config = dict(
    num_hidden_layers=8,
    head_dim=32,
    optimizer='soap_variant',
    weight_decay=0.035,
    lr_head=0.00385,
    decay_fraction=0.492,
    decay_shape='linear',
    final_lr_fraction=0.0,
    max_seq_len=1024,
    dataset='wikipedia_en',
)
Each number is 500 + 25 x the weight over the matrix's rms, rounded and kept within 0 to 999. Layers, rows and columns count from 0. Numbers have three digits each.

# layer 2 attention query, 160x160, rms 0.23, rows 81-159, columns 0-79
502477479571502509526516503544549499509488478483497529571492505487500493500473467469543488539490477474495487508474521476528548538463474500496506556509491495486490512484514464558514502538501534503512489499488487505531517499509524462470513507
537491510472480516470537536498522502481512496531519522504487503518488482486457545531451463514505546470519508522495531504511525512536533521479536504522498495528545479541561482504471507506452475526520525510456496517524465470521502484488507458
486484499528553521543499447488541489504532522465515557473485501501501499486547482494536504490543535559500477461503458531449476488469508489445473454493481510455492537549491504518514495468470518480443504559507555559506497469468526471499519475
477535515505486459496457508507487531479504431509492509533483466489503557497494459508478519479508498473524532442494553530491509506474479511489517502538573540504517526541513478548529503492500476497511482503462496441430501549485486486545491565
507474502512479500515519505464548454460501468486473468516536561504485439512479461511529474494484486541522504537510537465523477510463474558498460501500509528482468529492516578477508504513487462475519512519462524529578470499520550458496488466
472566532502443521507566568494504481510542457532479556506436471505511505504499572535456485477490467496510523497507526568526531552442540525510471518602501544543474489500488540492521507597488476501472475486474537515499504512505428514447516458
518462496504451563474491491483508496459557484514444518502504541485481507503507505528524492514507525551530492518526492414458502473476442476451472531456508539471430526485515523542525532506538535467486506493457538483474497478498553512503451481
498462517459513490477464478514472488530525534484512530499520511554522493507528488518518535515503543538508459521514478454384465439485470520465488447478526488547530514419517506509504544515475522500512542488530469476452469531506529506514446490
523493466525508515450524453494507515510507552507489468494517503475503487544519456470487487507486497530539520493514471496485488461492459525476506537505464553522556491466530484534486533463476494488495475513524504493442483503502515496536500486
476537508484469526490553493483497500441532461493480521506473463467501488473519530569422483465515556439493529450501525486532512552527559516515539489521493551528506503468485516526499466517519464476547494485480426481515480555475480505517551518
457452495479529512497604526459497497455539493487487488497480456500488536482461501500493492469491524507478489491501484553520521522529503505574542487521514513513477497495530504480460427519481452497509527527505476588510500546496479490514548517
496524501545490460486513497456503477524524513449481486508551552571491527473487466496544494514509526557529476572511495472451509479502485509523449523486505506519462562505490467536536472474514484465490486504519582565447514465456549545487460479
478517411514494493490502497486487500518502468492540499452504444490498528480460497469531502492518500456511495507510527498518539529530510512496552528503494489464531524468495508506547495506432540476529517495556462488499495499476494522531508477
486526435516507549469524500561515538491455552482487550481483458447437550425501469491513488528569552490455443483426472525548478513531535451572501501420493495508518488515488502456481469461448565489508548499569432419571509496496458490522481495
496557490486436520468563581462445495492519431519502525510478489474503521513529524521414498472518487506529495442524515482551497508506535498506472527516546516508465507494466525547502448462487505506530490487472477517496483555476480516522489486
492499503475522525546542526493498503495522529486498485493485472493484527466472515485531456472493503520490530472518518533523504552572500515521509509462507515477525500520486527492514541494491520527480518510532486499493487520482473500548463506
490505519510474494513496525514530498492486475532508503522504500487475500471480493476488499491495493459522510474507494523503523510518506491503487487507494498499504527517503511513483469504526497512512527506519478525489513532491517527495516532
518525487486485494501524506508515514529505474495525518489537525525496500511499508535509466537521520519531502513556478486510441473448523507502501493468487513473459535479523506504505486552487508482478479520469502511507495501500515466518464487
493488507506504547494515470490490532530525524544555517531478448475534502479537500504538495532479468488523484496483502504538470481500522534503507489510504484513482502494471533538516522511513518522491460497469486495520498529527476476488509472
526503533505487455470503516502495474509500456510476472513462511500484468501495495535475465473490485500486493478520506502497476480454480527508497497520519532458483500505504446484520490538502485492463484473525526519452481467511470496530526516
494506454504533473479529507481484520475477439496535519476451438489490531506454488478476503499472504486511517511514503493505475525468520503509535505494487512511506506467527530482473477491477493466482523510535470523534477528500470516455552491
529510494484485492468500513490493490531529523488494489507528454501515504507491534532505502468492493512502487493459494521496517485496509513476513510518486509520475522481513472504509487508508501487503478516481534463499488486531522516518523506
481543514540476510493502495492474510495540485465533509514477520489498517497501492497471560509498479492477509490498496491485518490490521519460498505474519506524501529521474526525533492497511483514501494506465454513518493502509498479464508506
495500552512480485492494522479492480511525476471512491509473490522521489506479516517471522474509462447485515474559538556532520496463510493540494517512503533502456537542492516513534498568533450488481529471476559522520485518501491483450520479
519493525532487462474525499523498505531522516506539412524495528507474526468489478487492523485495488529492507541536488499518505518505485531524497482516481484507488467544511509484507502524451483507535517508484514527552527498541491466502505503
495483452515495513482448529542518519494514489474519507529544493465491491471496483461526473538508543508484478474495503522492484509531502507490522489473505478493515517480470544520507501535538478487490517524521474490498493501485540504500481474
537476507522488484510502509424490499532475465512466463524497492548496474495491520519554457518531493524483493527497484521497443501477450481488485477501528512491480481495501534505509491504543476529477535500518514569458486453501530480495476523
456512522496522508517518470523515517519492477484534506493492528466506528526519520456491492494537494508524521528505554486491493455522523472463504499488494469511532534516485494516507519474483480515532487486501482522499509496496459499486504488
474511479498553497522516479518495448507509522478512491500464508477534524489474501508466446486489512472503513499482512460511521516488490477514507484514515520534519525513510504504481528467546476495470487504491533538509517509476476496508478531
495490494509514499481475508497506507513465500466502480487490467501494538499529487524544505503464504512533467514495497513499507482493518508528497514518496506502486513521468463492478496524473548502509505501514506506499497439516459500490474530
515508511462517477493487525479489487500497480498474498465516475530492482516496500493510495508521530513485529530527513511483499488497501490435444555536465541525516553528479497463496503473516497510531491512514538486500486475513532526480481533
481521500458505515488512488506540493539510552499503521520517472509534498479507524524482527486487511543524486457498493510491498469486456490507503518487489472485485545484520489484481522516512479513483500518500501502490492488538527507517502469
487546496484529497511477478487496513446492518523497474486528516462494500503491511455549509538478515480478498538523473519491474506500473464509565491452496500489530520480477492460493541512471551502494535507527447487455537483486532533521484524
500518475499504500545485489474553497515489464494492499494494485491496494500472485531512484503488529507491498479432487477471537538490518528489509482512543485529495473489492523512516500494510504464540495520451499443481516530494542502501544486
511495496554499509485491508510514504491495508473493525480503511484508472499533531504484551493509536508452477500494531487465476489473487470553475488514483521507461516511518505499495514510534481491493492503439495489498492511503543462490506488
496483528478524499481479495473495468510513508517516503489492523494481461490497509505499482525508524501490470549504493428515478475488486508483439511497506472487484489505551499491499551484491515468499491548473522486527506461516491486482485488
493526513542478447510497495491518497469550507504525464479501488488500533483533481505498505498466477472512517516527469509487488496482488499496509490490503460507560485481515511488501474493485513525530505498474461490504501508457499488522543531
505525477449501499489517516493483494503492521549462451508528504525508472527489464470486480493521492505489557531526493513505497536482463476433466511510479473496514493533510459481495476485532471486498505516499510501529473494471508514573481502
484512515498459534505487500498496535508502506435513491474507488449494536464544457500513534487499479473524506498548485485537522492540534511554521537467498482485488435499488495484500546524493517543511535518500489487510484530488521473502527478
469493476496513485518478478488482479532493501497505518472492534500501529491539476526495534512494494522489518526539475478472528530497465499457492531470496458499516506504507486476470476504525506514498509486491475477459500506478492498516520478
487491500552502485509523517484497487505516420453489518495444492532498465508472503494508486505487482503542527498479517498492484486496482539508484506541505496486499459501522517506525475558499485511510506519475505524501487483505502529470558471
482500483509473463498503540499486454513530520520512522500479537464507482473503517505501496486522484481537490512482455543520512506476507498468486526526447481511518512488487507491508442518517516500499520488510500508489472512506492501514521511
491517491481519547465477493544494504541506518449514547503480466467518536488483505490490521477496474474533529539470532512532505459502485489498507478514519526523507510433509498495524530495513491471537523456543521523511493506522487529488517485
509450476545535551481487487523500517508514462471517484460492470532500519501474519509521487502542515464525498529525512471529505494476495465542532500476500504523534498455532491494447509509425492540494501469484470475490504518496510499509543466
509498503507508517496497503499540533538507474503505489543508488526501484511482504546476535464492542507508534526497510552525504479476536499484469475530527461517490450487551510475519486474512473497501478507503527500512514521512484494491529505
500484494485500497503523531469508492477507492460550503506444497507502499466494528487476504470496513508491524481509520498496514549510532504556534450518539509503506495520486514522488521489471507559508513497533483494481494529484488506506543474
479506529482537526514535514449526506510492495566508525475502479514548533532459482550468503521554474483534492490525504509488493513425508532510473532542501518493506507502502481541517486504495497464529521528502503529510498510486485493518489551
484471522458483487491533483449503487500496479501503479503450497454454464553486455498475504500506477499507449511528514503501533515498506546522489525534516540504510510535518454546486468543480475474486487505487522545516473504541485507494478522
486489552476501480505530499485493484516494515484563491518522483531510501516464506571485503492522510536564495537536482504481456474501509519518480516513519477533504466512497549514542513523512457450502499466477496483511477487456523492479472458
532493553505464517457519470479514526509525505521491488495478520522509466499507491491496511474478515480524504467472475482491508472472469518485510471501518479488515457534466493484505503526541494483538465511476529538539500504453526510469487464
487460497515500526499473468479492487516464508538518483476498507484454515556520490478480486515513487523488457525523493487485462529503503490480545542513524485525525494498472499530483524533517582475505530497509517473482514476483497528529466480
533479497509447494496502506523557516514434530519513501509540483477485496507468475521500522484518469503494482502502448519492505480492538516516486549488514449520529489505511479503486490444497519538490505497493447521497484503490550518511494458
483527505539500470477525504485504515531481501536510530497510533464495493481465480495520490522501516511500518518512486535539511510505529472460493494491512502486490545480488499516497504497510523534458520495516493524507505506511483481446503517
501510479503516512474515532528479461530524505465511497503484525532497517504526500435458554492484491471523509516444542496485536532533520499495521481505502501552515554525494511563513486512489518522545476506490499547475490519517449524465477524
449507513527505481527483486467495484474485492505471513445444530492478490499501529486497501483506510477480450485514468520496524508425445516491493532562495512500488470499506476512506538518510500483457510478510524461492515527522494483494494515
497472478505506461489522494506500461539484506528466505489533498523494450536495505546519498479523494510555505536452497516487508517514466536518469493511527529492494473489491520491531506485545512491461503499477531458510490442505568516523519474
501514454483476505510536535494557516525496508498525526504511506443483510505508545476490495471553462485490467498515527471471499520486544465500539445487475533538537495477534528523549493482436477534475542514498477480473492534513453480516463498
482518551494490506527454533520491462493527500492482477494480497475456529479523534516501499440475488507470553530485520482507507537527492466529561466515489459497488514502495533496499522477537518505495533495468479475469560532479500479507493547
469476500466505475465598498507503480490521460464508506486501514497479467460507492514475499478491476535516516470519487534489519527512518468494495480500508503484462517531517470457503508472518503518448508519515481501567510470498485485483517468
479462497511493493505489535485479469491517535470496502497469494478458453509504521517490496489474456514459552516472484533508534477517502552542474487543506506486466485526476497465525551500520539463539498531462485463511512540509538516506536485
530508490507523526491471488512508511504477492455504513512513477480534500490508490491504498522537473504492493466486527481490489466492503484508487486487510507524526522509485546495532502505485476541561476522502515507507451509466468526474502460
503534473562494507511483500508509476521483475476544476491491480480505506498498463509477533457486509485489533511509520480533534502477442492493492477522477512523467493485509499465513521506521478526455492494473489485467494528495478529525566543
508505513524487493490475484468493487537562509502490480498529491504465498515496531517509500452492522508480513450504490486473481449488488491447505464505527505507515478515475506486553486507511471526478490494478516446504509474518541529517515534
509509561474545470487547479538511518454499528485509518496461501550498529531539488488499494505470489478514508536554540563476532522516547475476525458485504510496446519521515482449481494530464481497487540473496507519528559461506519493512528527
533487470481493513506473486462492490521500476506540533478490460488503509452461467532494490463518512522474498487517516502530449518479514499484484508477508510458531458492493541479502503526525444480504470450500509547486423487494514514509514500
506505432528508543522542509513483509527506514509527479483532489503531486543500466470525466502561532531546519496492485498499503531517519521521486503479485485529522529476482537458503500480455442461516482488550460510473488481478513539513501458
471527485520499523498493519481533532494452499493472541510509529538496475463463501550488496550493473504501520501489499475467523499503516525472463516508490515533492506434487506474498508515520476504445523532513457439492509523512517502530516536
506539511483465534533483495515528443519508525493506550454510508489542456492452504513493522488458545478565478498489515494509492490496504503516458496496476491487521476521515514477520526491503494510470511500528542532488533508452494534526505458
472514455529496554474481519525477503466478492485531508461531531485503452495502497505505492488515497519471510499507500466507547466502477497530540515488497532529511531498457513496534524498504534511524509491492437468499500494517514498484510519
494460484542479519506490507528515485521522491509557493544479434447503507459535497488497481446500458474484509477471507536498510490521521476497475495527497523509478499489485499507502506498470499486475487492512505507527506503510490482481521528
494486508474505443505528493508524543477464475551459494464537539521492490492488465494520475490492538501499464493506454504457504501497476546506482484529490462538506481498538487460487503424538505511500500502496517506520526495529508512510476513
488553448521450515501484496509518531523489504513506519537496506474521503535485487451546497527517517509480507496492505474478469478442540506511463508472480502527506515454549559541445465536511464516515472541510506500466534520493500512506462481
491534493511524510518493497488503423471495513542548524541486487503469501518501483511518521492520515485446503520527508513506508480486542456491502548486497524486534554496462484465488481468490500490499497524521492493463524527473485520514487500
500538525510512530519511537500499490492477462524511512512462476492494530462457522530490538506476478470490518498439490522511510520508509502495459477484461513527504536537498513505475483492491549516523544531510449543486546490467463507456486492
525520444516483500471533549532507463523507488479513531473456502494475485492490527449511463449505494544501511495481498474515489521516526515494541495488483509541474519495490516481513459528476455538462533512500468478554478513492476523485546505
461506535488528482525474524470460496515491494496493479477544535500519529519484506482527522480466489487522524493467439522469478480521489474500521454440494506486490513515444467509476518527490503523486528497510504486501511514509509506512520475
498519481507519519490495488537535500477496513524513532501508525490486508497525498497478494494518498485491520499496479490510498523518511513508517525472502480534510505492518506507524513506498494522514498525490478489496506524511504499467463522
484491493480431525485465521502491498536469504489488463499481520469482527457536533470512473512486499504466501476494515490504467552495499521510509506474501510496564483522507496509483509469482501487514498466512532478513481491501487547487472484
490497459484491543488538498500470530460503530551535501533506508486474501473513491494473500491516516531524487551538470522514506532525462493472527487488488501517499488542501503481560540495528487466494514527479451476542504507469505495517466556